Weights of a small GPT-style language model, trained from scratch on English Wikipedia: 5643 steps.
Each number is 128 + 24 x the weight over its row's rms, rounded and kept within 0 to 255. Layers, rows and columns count from 0. Numbers have three digits each. The size before them is the row's rms in percent of the matrix's.

# up: layer 7 MLP up, 768x192, rms 0.0634, rows 24-83, columns 96-143
# down: layer 7 MLP down (transposed), 768x192, rms 0.0966, rows 24-83, columns 96-143
up24 109:140165125140130155156107129123136138149126141114096134088142123171139157107113060193109104147129109165135147114159117113145116127142135107137144
down24 103:093121131100087112153117141151099154144158164084129141129102109093136139141116121111154145136102107137124113171151134158125113108136108115197146
up25 098:152135108100168120136084139121157114120134144110114112125158090108114117129111152147085120133115126136196157117140097110179158123109093188101145
down25 101:071129119148091126150136105111123121127085135141125152124107148088147135100138132132171163142113144164142108109119149121140146147134129123102084
up26 097:140109141116088102146134115117140142164140155096152106118151140126065079111114103163155106149131092132048143108127125135117135122091127099097147
down26 099:116164150134133091142154119120148122121110154139142125161109116161103114123110132139114155139170121125124100138110149141156125122107145135131082
up27 111:139126127176131147124102125109150094078138117148162103126098093141137132147192126127145143127146177110139143120131158162135117114116171185097164
down27 111:109127073094109136160138114138091142147117137091114139109148139108075174114178137114153141164134094143118128170111168145087132101149167143104141
up28 092:127088107123100145185099133120104122167102134132095168148091171137157090146117144144085160121139100147116114120126118133171124128140132143145135
down28 085:119156144122104149168136161119137145100138093142123098119155124109127143077157131151145135120115150123124152145117122129151119166112113136154102
up29 102:157145127211108107133117117141142134172165152151111080126164107169121129122134150146115108157147143150141116139134123138131076083140123122118154
down29 102:136120110115132159128103159133137112120097091133166115121171128170113140123160139086122134120145141151102096133164142119134123128104075105122124
up30 096:140116144126092107114120100083151125070124130105131084141160129104144117128151166164158122123088080120139129141133141108144167110149154123129136
down30 101:089142149089130140178123123147163160098110133110137101138129162134068146162100129104161129115083115099135146120140158110153131191142114145193115
up31 098:172095142146118152157113114117146096117116157121125056103158167108113092193147134155156072116125102156118094113113093130119146151137144135134114
down31 107:155128098082145170130136146136145137129173103104114103116108135127107156115127148134105128154104140118106086131123132130092122154157136119119133
up32 098:138170146121145147164146179133138115126110180110144136171096119082123167132123108151112126142175140086142128102102172137149115146152110136097133
down32 097:115174110136111156101077170114150180145122130150093126179121100128153141153152086122115143120088114095107102086121117125135162102149131103120139
up33 097:129112130109163162129126075173124133082122137076127148084132132119137138126112147132124138129113114124128147160124136178179150107153124111120163
down33 091:151127133105103130114124114116166129136128131140144152171104084146145145106107141108160105118153069168141090177171129104122173140132130094148135
up34 099:132089122155141135139100098155090079161150157132154154131161134127160130123096088169138084131124118145099128137121136131118103110140143165148141
down34 091:149181077121155100097166134086138129159095081121099133112085183143108136105110151061128155100120128117131137111124134130145164164102089093121151
up35 105:148185144116111134141123098163115128109131124160082142119140157093148128129141103135106112118134118120074159108106119118118131150093100114143159
down35 100:097127138132121112137132142097119128124109098115115110162136112125154162132147097119133171108143110093187073109145115084083138156163137132109095
up36 104:111123111109150125147118113122130138127080146136163116132126090116129133142103155144128125132120122145129144155122177129128128163076175148127083
down36 107:127170162138127143125130142174095122126132151138154154103101132141104138122158138121173131141119125115143120130127164124098148116134106136096139
up37 098:119171117143118135110134147134098121117109132113139152087180112143164143148091102144077123132157122150163172138122132169160067141097132157155161
down37 098:110097107111128090115155156136116141115130070139117127112116160155108135141147105109144126123129102139158159146154172102066110176148110125110148
up38 100:139091138079109100145096115089101102124130108162138071113180122152148130124125101193149082135118106159107096088115073117088137143119136150110083
down38 097:109108078136120128155121138146104127085134152163104125117095096124146085106134147109113109125138122081090152106125091136088123109096148086083135
up39 106:115109147140142118130148150104149122172139123124105138132120111132134118156132133141153102064152131157129110113136101139117138151122135133097160
down39 108:126102153114082139158120159108161133120179171138120168113113125139175154118112103173139109156146106113141122079094109133155121162117095136148128
up40 106:152124120107143106126129108106056144102133119090136150146147139140098148113184108151107138160100097115110152092124187169103123141142128129120136
down40 100:133118143103149090121132127154137090169161135127119068125137118140145127130114155105164129130125101114132108162139177147117162093130058126167101
up41 107:135156119148083147121068119150139127188154136123145135142119146102138147123132091127126135130132152110166145090147151140121144115115136123137136
down41 103:140157171131116124120144125099121143132145130163127091153173155103123092133142083116156149119130162064113157093138120116159139117122125122176111
up42 102:126167140131116101107120114156165133128131087116098116112132107094186149129152154122117096109110132153112103177097107160116104103151115141112148
down42 097:105092079127154151083111148152092117124143113137100121139131141149099135152144101143118078150159150134159127137182132108121100121164066144110137
up43 097:142124179143150158131109115134145139125125085118154137178132115130110126128136112100089143154110098126133089164118142135101140111107106143082125
down43 093:146128105156128061119115104138099111114156175133095093127125117113123139123103108157107104119133184203096126107117113104133150123151150132123158
up44 110:110108098135116110150187108112142122135181143113154139140150122158106116126154105188124149149128155150114122158096134145132090127132139131114103
down44 117:084087141148144133109144159140112109162100112132131130136120148175120098114107118128159167138136180083139120107102141117107173105125149112107140
up45 104:146137169162179108159132166097151106100171184132168102131119121094140124103116118134087173091134146117138128125120133157162121149139123120117134
down45 103:147108121105134115141138142090132112119123106160187110093108137199170123130112162121143132076123161150140132156125134143127134121136130128069119
up46 104:161133128135122075128090151114104136110143156137138127152155137103098131119125128150094110138136129099130113167126120109120137150124153088118136
down46 102:098113129136111167133126117195110155138148150156091081125125116121104164077112141092145097109140118111094110149139125110102134156106137150152125
up47 095:083143174127171175133152179104133080129140152116061141105131140105149126071154119082087099136140116128168110144107101143150120136139141112138119
down47 096:115111154108112103118121092127139121125073136130150151144145116120151138114148149162151138156138128133095118159127144114081139108127117138138118
up48 099:156152118135106120193110116128106094103124178101123137167106117116105120174114149133128108135118094085133113186119165119139133092117168147101102
down48 101:133124110088101141142152122102122161116127149107132069169144137153156079151133171127164120128130148137110136182141127144073170093132106167144146
up49 105:118136094130140157127153117111129074142133085106124109107076144095178159138159086177098101135167124134144131118143125142109167095143146143183149
down49 112:156126130114153121103099108149096137176107134118104100125171109123140178141151100089109143128115113179133150141112138116144128149136150147156147
up50 100:140110112147118118133125129137137116123132129158166103146170115102134120099110106128147127092145109137118098156095097124135133162131102105117138
down50 105:162135135111136143118185118135138131170173105117131161141084127123114114099135117085158165149131149125150126101130111136143111111123115138130148
up51 102:095084133136148117126146175103176067164181133124105177131132165108109077158095112105136147111142096141146134093095126164191111152126151106092159
down51 107:124146127124131117154122151122081096136105160128133166140098158124147088145104161151131130137122109167152125101116132130173082129171143131127148
up52 102:127116108092086146162152130143104109128141138123121108146139126107119108125089116177151128137129133140143144132101138118161105138107150158126160
down52 101:107122133146137113113132128143155122131162145146136120112148082090127121131109161119106141135149120126131104134117104142109125168119113153166112
up53 099:138176123141143137123121144105159094139103137153110117145097121123126139124103103119170115126111102133147154091113100130108173159158170112201117
down53 100:117099098102107168115112146144139148135126135183136162134138124131131153086099091201124129145174127092134143117112157117121122139128158109114103
up54 107:121153127114143168128148150095137145121137086137108114096127165142143108140169079145126134179156112143155090102118099131107142138125155148105121
down54 104:118119117144139157173099134124109124107099166102163128122144116157093147128121100138130160163161134127146114113171147160138155125165191120150118
up55 092:120151132109096139116145105130074122153152143141114151179143132106137119186065076113112123105127117200121105143120137112086163111130158141122119
down55 093:158120149166107096117113126127105134132115129125156106121131134126091152097135174151110153109135167122133122096133114146191135119127168108123130
up56 093:100109109135123108139147109106111131120137110127148151124122139115098110113130109141099171173152136146179155141101127121136142119140147153133111
down56 092:087147136153121124140137161102159091126100171114123072149125145112118151113115129124152095104178100092166161141163131119139109088160148130136132
up57 101:138104119074125150114090104157134087111132135132140127142134128131048162162097126096138108140155151168107174110126152102119139145120144138128126
down57 107:097145126131087142147171123122162117140116121119129107138068142108153131124119093133148121156134132104132126176089095102132132095111128120139082
up58 103:130137122164140105147108173148118104153152108125091121084105111098116143128145106113082101140101076153141163169130166132131113155086135111192181
down58 104:132139098158146129162125152115104188136115143153090165120106170121109124105129137111106136133160108101124140092154115118150105110090129107134148
up59 101:124114087174088095136119117142097133132116167158112150146113110118106153175090139125135135133119106176099089135057120133137108092125122168099105
down59 091:106127152116127115158156106138143115105112143119157120152081106137111131117133129118092161104118115079169170162135119165157106135087168101146108
up60 104:142139145105096122149143104103130130135111158089110165163105143150171134112164144146119151130155122100133168130119106124134080126118175138114142
down60 099:167124118122121074123126096124115132160111168126142141155124097140134108128110117110079113166123133122153136118091145137181134065117108165120108
up61 101:174181157124107126094159126110116126115141132137081133121143139114097142135135169169119097102109142136103154087071143134159113141131121142160067
down61 102:106143128070129066169116158130161105136085111102128102150074126145145131139132069116098129089156160118121131152131112109148123114119123149105176
up62 094:162162097126146118149135118124111180119181132076131155125128105111141107145116130106110111124118076118116109121117143160076112149126145122128107
down62 084:111119061132133154096118129138146100152097113117117072100132127151128169107168119155066159127137124122168144166162128131118173122136119103140154
up63 113:159152137176163175112123109098111138175105112154127167134141144167114113124129131142120131099145114133125086115129139153112092152119140129090143
down63 102:100147124149095099111135140159132100114099161141129130165133103121131151122109186107152133149143187112157157108107137166115151148149082120140105
up64 105:136139156179110093141122150116090096122152118095085096139071143104135163144128103151130136134138149152119154183138115091133116152164127153139151
down64 104:135123137128123167130121169108129163105116133095125092135139101108121134079134110085101114142110148086118133140125132131122091141102096169112123
up65 103:137099102136152080134108059138145106145112144122137111113154107106085123143078130162102135130118167129085137159082094111123077155127127120147156
down65 108:132122092135143117164128110103140149165100156119139084154111091127123175137178108098117153104154138109122177155121095114116135081100166085115117
up66 099:144142141100124111130109095177093098181100115081131119136142128171136134133157094176109074164099092149162111129104154132130168121151161172143151
down66 095:112171130147096171088154148080109107089133154154125109127114108146133141146099107103150115094128170164078108129107085137143080101102123111172161
up67 102:124101146105122127145142141121159107118144138153143157127138140105088163145084125162107095118094149077138140136167144126110143110158107178092129
down67 104:103163149147120137089079154162185125070140133130121127114121170110143155140186165099153135099131111135137134100138076110094130125091104139156110
up68 091:145153129127116115157171135158144116111124145125148133149158150106107124135123150133126100144152138106121134149122123129114107111138171122104145
down68 103:105146126104128106158114096106076142099117163099145110110117111121145114128118167126109138081141100091180132140127141106106156109115176138097097
up69 092:154157119122113106097100151109143095117119080139124136133116093129132172139108135114135104137118113116169129119127150139103086137092162129132186
down69 109:125151160146117118092144102143152133133134137127138072110147173156116137118120191108120084153131133150123101099125116101130134086131122132172154
up70 098:128145109153138149151106130121126121110082142126181111110152157132126123130104121114131158177118136163044148104108136125144140122129111116088123
down70 101:151150128123090133170114121114122118097128136091153129140182132170109114108093126115091076108098126136133091102141113144120120122092096151121164
up71 099:149087125158128113148136135187109091091116104151094112142092160119119155118132155158110105153127155108150139120141112145128134100101121108140142
down71 098:126136142130151110141148093085111126162116084103112120142107147129145139172115122131085119148145079153158124151130127162123088164121124116123121
up72 101:136117109140146122107147157091117142119123119133099140086135124157160176134096109120152120112088139118102143100094125131150118147129112147147138
down72 109:097161118122115159083097125095146120162154147152134133135104068106149101169099149138100143179144133079155108108107129112127144115144101143062121
up73 098:151130114137110078141112097148125155160139112124154114056139119133128172164158099118146127135097157104135134162109169101146155132152097161102135
down73 098:115158131142101181141119137104127151132091099112146105105086150094133125101118087143171116155142085133128139116129131154106084114109170137135102
up74 102:173169133124118153122066092132137114130189156117102104143129113142108108145115087112132116108141123133156132154127138150129075163143133138140134
down74 100:114096106136119103122135156155106126165126065155131140074129137118119172122116101130123115126088153088106090134121109150152148117132151138076114
up75 086:132142135106111154105124075121121094134105091098157113075148139139171149138127115137155138150157128105088169148109176143144141133097128108102099
down75 090:120121139144175114130114160094111191118149173122131098122141147091103093132097144162061161095125135186124159118159140123074150155091152149145115
up76 112:097206135092154127126104128104114111129116114141124150107099130074127179136100169096111136129118090099101119126149138097113102158107147122148127
down76 120:150097117128136145142140127131131174138146133149110140123138111093104119121119195135123124128112116086145125146152104138138104146123143123117165
up77 098:105134124173154131123122127099147085130145117157155091146120131146140169115202124138135092113151124143129130125114147084110106104121112127119167
down77 087:159149131105112155123126098158119124133076110101130141114109107149125127139119143157118139162052132140103155126135157196166129130129176116122106
up78 092:122135162133107149132139120130129093096200127145081149140160100124138134159107160142111104159108152173123122117126151119159126115159158145131130
down78 096:150105094109151116148085150153089140187082112140142124102118139126129136093150087167100186115131133115122097110115102136092148177130099167102146
up79 112:109134133135156128161153143131158128115124123112162145119131068131091120144147131125147133162103115123111106126153111107099157139188134091116099
down79 109:117098124095132122117140146121086132090150124131163163107142137133137139146174130177114100090091148089112107102116126142110130115133149128144145
up80 097:104162137137146100134113132138143113141124109117116167152126186065143122177120136160114100159121125092171134119079160122096115139143164140099097
down80 091:124125145158095085132133147137110113116128211137157138097132076148132165100122136127117099167128163088091128107139109099111166135158166147109116
up81 105:118132143119138128138120093151111155106153154149111103156158146103147090100142158177122158153157150135157145140126131148135125149131145102119111
down81 104:134096103159117111106167118140133106148124135128146143165130127120116125095125146120140106150108128148128101092122140091097137156106092158183141
up82 094:145103135143122134129104121140132123131157119074119140117119098141116152124084132106124122182162129112065122134125125121106124111170124091123147
down82 095:099148075147144081114141140125141108172121138184130148133150163141119076167112097150126144109095073137139120123155146144139110129078125191133092
up83 098:096119132169130129144090092113110121110101111117118105131114153115103128121128110045137160118105147104124120116149134162179117120159144142092139
down83 099:127110116100124151150156109124094115125100125133135150170124141127140107107146096115213140137120133167123147125131133142108121133142139157139120